config.yaml
n_layer: 11
d_model: 512
d_mlp: 1344
activation: "swiglu"
norm: "rmsnorm"
bias: "qkv"
lr_mult_down: 1.5
decay_fraction: 1.0
seq_len: 1024
doc_mask: true
Each number is 128 + 24 x the weight over its row's rms, rounded and kept within 0 to 255. Layers, rows and columns count from 0. Numbers have three digits each. The size before them is the row's rms in percent of the matrix's.

# down: layer 4 MLP down (transposed), 1344x512, rms 0.115, rows 161-177, columns 256-383
# gate: layer 4 MLP gate, 1344x512, rms 0.128, rows 162-177, columns 256-383
# up: layer 4 MLP up, 1344x512, rms 0.132, rows 162-177, columns 256-383
down161 107:109140107138117152135098169111131163132116150157153079121131146159114173127043168113152108133151129112174135134160107141118126139118117139133125104109111146133145112121122162128133112159104129120118144168141125126119077134136128145100128098094140152098112118143182125097126103139143132113143128115089108138139121090181123132142111139120146161122104119153143122125146121146150078110090
gate162 111:095141140107116124184133116146166127127159091081119130190142131169108127112128092098154173122125122137144117081121089100106093142194130174110128129122122129123112155108073139193133130096155145177147133126127131113152116159147152150111186096101173145146145094131116188140169080143133112150146163115137146112135132136071124124129126098100124169101142160117133165122106140092148126137143
up162 110:130136143109167198121131133148112092068104150154099161098146087136126106138150100152141126111144161113124134146179103126149095133125091170083137111159141111142092107134171109106170107135127143106139159126148153124131103128132114127130125118138120164109122121134143110101117161143157147142125109109126133138112150156141153115149128096120096134125138132165119109120117081090130128119128
down162 101:167102121070125179124110094128146131138103162133143111127120124127139089122122113117116133140115123140129102163185121125113149137114119149136143120114143110148133110137091162131147114121137142150100120088144103117083114133110159180108143128099106138114122102139125137140139137111101114135137112101124078129149166086104151150089124166097166135076135090136095111131163120155182117141142
gate163 103:096130089105122091134118104125123109154159167116080119107114119116144174138138141104124138126089145126123138117098107154092101136123142150133123079119106156142145077155109088118125143185097112081171154153123147110088118154117109080156118116101082121117141125121102163116124105175155129125130132113133134134104124106171153137131119140123149131141138170192099102122154111136121122134151
up163 106:138054068128125083165121138166107154109112141189151124164150141162103127102112141154121099099149107126143148094119126110175124186091156142110141139148165113107159118120140112150126116155153123143114126082117138104139115118129099101127129121134146142114127142111107150141168114137135111136156135102146121127125096133151135124098144178169110134135167154095098111130108090142127145092118
down163 101:130148146127151125129096126113142159093132080107124129090128183091135155135142107095087122131178098139121107088114126131139092078132096124110133148172144139132123113145127136079128097144130125117139111105132144103095167096178131119100111128156143137174140138196128103150165145146127149119107141153148098176141138115174136168179157141100105158106141129136102107136115135118133138142162
gate164 081:159102131101151112116133148107133148090084142151071108136119122149115091133141112118107135122104110121085155096133098124163131134167091150152120137141165125111118155088096117106122118108138115139140161150105096097082131099119127118118147148130149144121143128132112130156160139117154132141113139131165133113103093105106128121133151081086140071153139157126138115128157143139107174107128
up164 083:119095108141119125127130141100165142107132161170103113124113105106178171123139141143134127122077123141097154181146140122133126114152093156138105151109125181121120121096129088119107129148107142136141110128180111095115150105126126092139157157127132090133138153115152114125123145113136093115091127119139088134118109133161162153116139108136162102137133182081161101088146140168147119128108
down164 083:105126119097149096184142157131065092129121116122105142160145130123098139133149168140127132157163144089120159121128124138156155147133147115136154146129137155140140126106147108143144115112125092106160137166137158109177129091139118127159099120135117142087092103109097097097072187160091156135144111119125180103105160095116153125120098140161161142121182113173134115100092103139118143165120
gate165 101:139188128142124159137125122143102162162142110138187111128114134169097158148125106104116147101136071168166122149123142132140166168169148140120107101144128119182126140172122124164130105148119095149146113137136151163094100083087129144089124105124133133108146121097094118129092127135142120125088121144171138136114155149147120144142122116128129081178172134145057133120168124143126126131116
up165 105:107155096145126138155140116103161147118138160164117156137149144155146122139091167112136119110129131167117103087107129140157136143132156207151111104152138144136155148152143137140070136095102171148112151128201121117086161133116147122100173130124155086094111113146144129135121141147108147133134133158126121107120126128149101155141118166113138086109164143101100111106139154141094119146099
down165 105:138149121101198132088126148098081139152117157100096120147153119139121134112202117089156143137112146135171123129097154118130194110106140101181133136092146086169133109134125119134114149143101135124164152122136117131101117150152083132130150145155196125106090104112077154127096150129145149130084108151124128097114140139139139142099091132123164140132093124138106112150171155098125067107134
gate166 102:100128126118180093121127105114132101129135150161177095200136102155149134111135080137138113130129122167115103170145136112123116145130152110114116131158138127123182130093116187116111114165105126100157117147115157105144128119134130148154114118105170137143140143150138170135097170134128112105095123146113120147111144101115162114103111119078137115108156139133149138154130113149072126188103
up166 096:154158118106166138118138121175112124176107146125121126088126164103126111105103102140132121103078138143158128173113156127109154134121109117130178114096156127142130151094060132124115102139096123147119139133126100091117173145128144086144131079107106111151183114164150178100154108133133165115150107126097082109114137147138130140140110099113140128176110136115134112111128125163113148116132
down166 107:100133114149157116087157114122149094180110158158148142117143128144109103116141161142122120078120130128116121118102103143168137086108112142135135130174123106146146105140136115125115131132134110109155142107101088097114119126155139135144124117121114154150093140110118136143093115119156153191100102137132085097143086151126120149136131135132104096120112167132116124162173091154076114117117
gate167 097:148105117168162138137103142144124093106177117146098097157152151117118101129139086128137130115164107131100088108142112130142163154124077116144141129148178155092124110150127146119167112141128137101113158126141109148104099128135153104117124121116134081117103093147117123083155121104122115138109137150154109140125113171144157170137128142148062140120128091137179130143087132107167097150117
up167 097:088133151083128110085141120146109156108121139108140123059147114134115139140159147136132145146083123121138179161147177140129116115130100130142142137128099143134153151143098146115133148107140162126192110099091156094113146144118133134103140157122111119125124180089116118111154137140135136128154120142099135089121138147105151170101128109151119133148142111098093115135145130136155109149117
down167 099:074113128140108142113154075123141129095118151134163125146098077128120140130148132150100116151140152157121102115122130121129134160158131096124102121122159109144169158094123156164145167129144126167119143136112131112159110124154108116122129173113128146120163097175132108167157077178160161125148118124113125124120079155115101141150088130133140152134107140122166160092118111116135086146124
gate168 106:177111114130131110133143120128112121092105137111135115126114144123131162111124158126113106102154130107139145144149108135166140145116137098131089159177109118127133146136141103102156085142110126134152094139107093135142142142148081167113158107130140100131079145099136171166122088105113101162092143125135147126070106156154101108132129112175157157097111165136111111147095112129136139080095
up168 101:104110081118149170090154137096152138117095115139105125136130096114160077138125142114140123137120127084136109128175125130133183148143099143119106131095144187114134132128160114076159103113137121145134136121126101131117140126096151131194110137122148127165078097149138144159109158155145165156111142124145122137134130104105130131138126144154132178170122122146102125113150135130123095143085
down168 103:137092115132141113147144135154147112106128130140105167137154133161101142163179114106108092149121150127147134124099128103129067114144132151151093136110128125130152108137158150131132134137087151094125109157123077138141117091136132138139083121127110137125114137116159138123099133149106121114140129121133123144136117107096113136122107096156144095097130126111139161122103139206143112105102
gate169 105:145128114090101138156126129141108143150046118150132090127116120179157147142137100083153090113115121127135146114126096137123111112139126138105105215147123162104108124174112151182143150151147083174123126124128155106109116146134146101077160123105123116150168081153084111135133159118140129157109134105095085175095097082136162119114126113142103141154140127145148141125136125110136113125160
up169 105:090134157126143163079153120134108130105110145164117134119128117132129150166131117143145133142119125122143152084131113098173129088115121125140135140152120101095125144136091142192149119119091107157137155115129155155132139085166096131104148080109091132121138145113091139121141151123114145127094127115130127127071129137123142116099137136155098123126130126154120117113133118095118164141148
down169 106:146099154127080115104097121103150160120135118110143112116110111123084128134128145136136137103165148090116144127136145119125151120108165120136114134100142145130129118184102172097112134142151153118133131184122142113116099149125090086179117141161146112117124130100168140107134131107087095101113109128141146137120123189133142102095121119171134119089139166106141133133121118129112125134124
gate170 073:181132139174090169113073141089137144094141110132163127107114151115116152110095129080098127156121132167111154149119147102109132108155109072104171123123137164149120149127118134144143124127129167092106107141095099117132150148101122103144120119123122153096136173100152138162170130103137123125128142120102149159109140132166102172110117117148134091082113142089092107176179100142144166138145
up170 079:119176117111136142169109089104105149135138140121121166114118101126123105122083132083116146105147154139096145132125164081112157153113112131113109153105115170130095145167126143126123174116096106109151143144112149120128120102108142159147128126139126132099130148131107069140162097142154147131150145135133137152117167135143107207168109146169119095098082120102088126152135131102105194106165
down170 075:120139128106125133154131106120162108105138127119151104085119153157109143095186142144108119117111153118163117101133138093169080141107140140123086170166187101141125154090110138119137146082124107119130131147108161137116122159150087151137105107086125099147144115119158168132068117093179128126131138135130134115158105139137122114096149113134125139103137097128157147130152119132155109094121
gate171 107:136080139102115135110074128151124122170161151165057138133138153092116135161145138092117134118100119097126110155108153137089104087128184130146154098092119166153116130100112157099149123155146141119122155136117162100130190134114138118154110116130114127090158193123104142142151154140116112134161150080136119098129080126159171112105121103120149146142079126130136101124093133126139110147127
up171 104:137148115138126148161138096122109169107074127109085130138141137111174160109130142114105134158142168155115141137130065068128099141090120114149112137176140128135103134101164102134099129123095154104165124151148109134141134148083108120134108166132093118162073132140136145131100142123160118111140114133145135166136144122144091134130173143119087142067147165118167112158112146101141097124126
down171 102:135130112154144101120145160127110118120144135144116128124134123145154132130175077103157139106111141131107122101126141180180097108131151149149168173139119178101156094111135140129123158146155151079129133094120148093140106131118168140162095145108143137090108129146140153157111129158149136148127112115152137147124172118138139140102123136106143085138141073129117102165148134148145143161177
gate172 104:148113081089125121107122144127115072131124134142110187114145185145150074170129176176098135102142162123130108144103088151088188146137095122162114065123148146161149077171115110142122182098144144164107093111102091096135151119152178178150084116097174188094145120134071118130139085112149102132141156092152149131113101141137136149178146164164152127096088102098113121158177095126143144144107
up172 116:108112086070099109183072115145135099140136158134089164116169167081143153117149157142118140135161144150131078136105138094172122133093135148098094099104123163111171153108095153100144122173136096139148125086093142114173091158137163136147117139111163138184145115166127147076142123132123069102157120136092144091112143135123140102143150141098101137143144115129125117135126148131107122120167
down172 107:156102114160080114073152125141105141137093124131118171137151090079117172154121136126107133099156171146150153114096105109129162148116123150119134101128130062085127137129120138097107151113115157181142139152109146110124135087150174180096123119143153167113124103128110151142154083119131091138143094152173110111119121163117123102111172121158126107122102160087144111175098103164166155084108
gate173 109:134121137112139117178121144112154164175125148129149145111141113155111130112147156118114109136078140142083124130129147066149141081131122208137150130137091116105128152099051169142140093162135121116175104105142108166137114141129167171120099147125147119147142111111124139127145102100114156133109145141112101131105137144156137128162175130160176160133148147122132134134130156102154123135093
up173 108:186140139136147125169112136107134090123132112116082102119161115108149128128112158149095126141146148102123136133151098109114138116121095076116136052143147134119139094078094123105134117080150139132119156152096121178180133147111102119131111145178140100161132117144100155165156139152108123161094095100130095163129090116088135103138107102090137137148106134110175111123087119137149109121143
down173 108:156134103099130108104136146131141093136133133091075105124108145108100115121117150104102117094116121155149130134139147137126093100158160106116111147159137150163115144138123114100108137117116119145175158172132130099147109133113137124087116095109148079122104104137126128160160112174137121170117162102140149140141157081130146143131113146112096103134087130114133120106105110137162109126137
gate174 106:173106108129124148161141105116115140137164155135132142144135106094115158139139149122100124168135134129123169155149115131133108119112136168114145151169113136131174104118112120162132141108153141107168101134122087140126137149114088153142125126155083092169104100102160136127117094134101104131132109102142106166155118149118087144120157088131148183110120122127185091147143125113110120189092
up174 110:141111121133115133133083104123134124155134097169109154126167123100171153153142115156131197112140115126157119076147135176125176175114144149152101125157140129149113138115160165154144144163173126153124108138090130145080108131123088154068109085125092106135153138118181103124162099114106144109079095135103104140158123140151149111122128121116119136156129122143112121119121143116164127145123
down174 103:124130114109132157122154155138116152124126137108128104107095109124064128122186115123132100106134136150093115160095121163132117152095152143118133146157164142143133161152120162118122113125089088124147138126132119121108125136143100124142103135103138184118092132170165165153170079111153108139144114132134105129125159085140125161090122123136147137112101099125149140115136135104140121129162
gate175 106:106126129142154150126104127089138168155172121122120138142115126143169101114157161109123114129102162129163096161126096121112142111114139142137124123148136102155128129106184115122088051158085147149160105108115123141128149123082102122121146079127129122161162089157103123102149125108098149115119116120155141109095141142144080121116060094114108134140110131154135134132126132090091102109119
up175 106:165115174122146090138145161085113086127126127167127099115164103132130130142102139112138130133115098085118141137134117127103131121104134107132153112164080110122137133142142147104125140132132150107110097113156149112116139117170160119140161119111145109097134124117132163104123070107134129082149134121076150123132129090118130153086123128141081081125155167149154104139138116140137161131114
down175 101:139124088136169106197165149144149099148145154144107146137143103121165082147134142116161109066134103133109168109096117115144134148140144115094112074122131118146147131101110127140124141135151181108125118166093118180134172124115101132132119114098125119148154110101136077167094136171152135138121092109157102126144106164175123110138151169172118090140100122127162137120145156133095122117103
gate176 101:149079130153128126127125144148105146118134159153118134149146109145146129150168119120156149137118115077189176088128128092096135109125118157105130128117146133057152143094133088080109181130112143136151114141130122097107152097118137144109155126179161147151140140126126166142160123130163139125127124121132112114129112098124117128148132127137136096136122126108102158115129103105131109145126
up176 098:151095115139139129139161107139134139138119158141130119175155122171137112180100115143152137115164140099161121133160147124142134131130131156133083122135146143123174136146129131095133078126132114112107161136132112078147103119165104177115091117162100123135112135122136134144127101149138104112148135120150164127148135120131125109126123146143089112133156137157119138114128126136143154127136
down176 106:113114148156129166130155124150138114120107107089125163112124123150130141102169106113134146100145106154161127156112129127105110161105158150109100124135133104172096172136113137120132110139173123114128141114139158178178136110142122102138110122174110103112139117123113114154129094173153136118116150125110107145087105158143188155109133148153076172144149180133175143141125111139108085130143
gate177 101:140151118115134146157167113140159158150174147150142104106094148148123138118074158105129119138124159171159128166107149105142084160122126089105133086112089126125105100150169171155176102083161146144105129121166118170129115143119100145137103088117118154122074135166126145152131107145177140123137139123147127116090104041125106127138104164163175107110138103100118126147143107115140161191095
up177 108:108149126138127109135151075132127157148130100152135109096106121145093134113114151149118177138145171122114090129136092125106133161092132126107127117110140098136129103178149112110094102151129163119147148124099110148103174124091115086118108138126160147153143142115121124139178142083112140106168119140113125119122093104130156115162145152058148110103152081149131135087170157048129137150160
down177 098:134149133158104132102117130119131150123152109094104142157122090171125176145146140126143119128145158159138153100118154113144182147120135127078165187104150127148118149150144138135135180075099123170152128098149115162163108112119161118089160165110118123108084166087177083140126096148085103142139157146130092150102104128161150126168120137108140152163116077108112105117176117143116109127119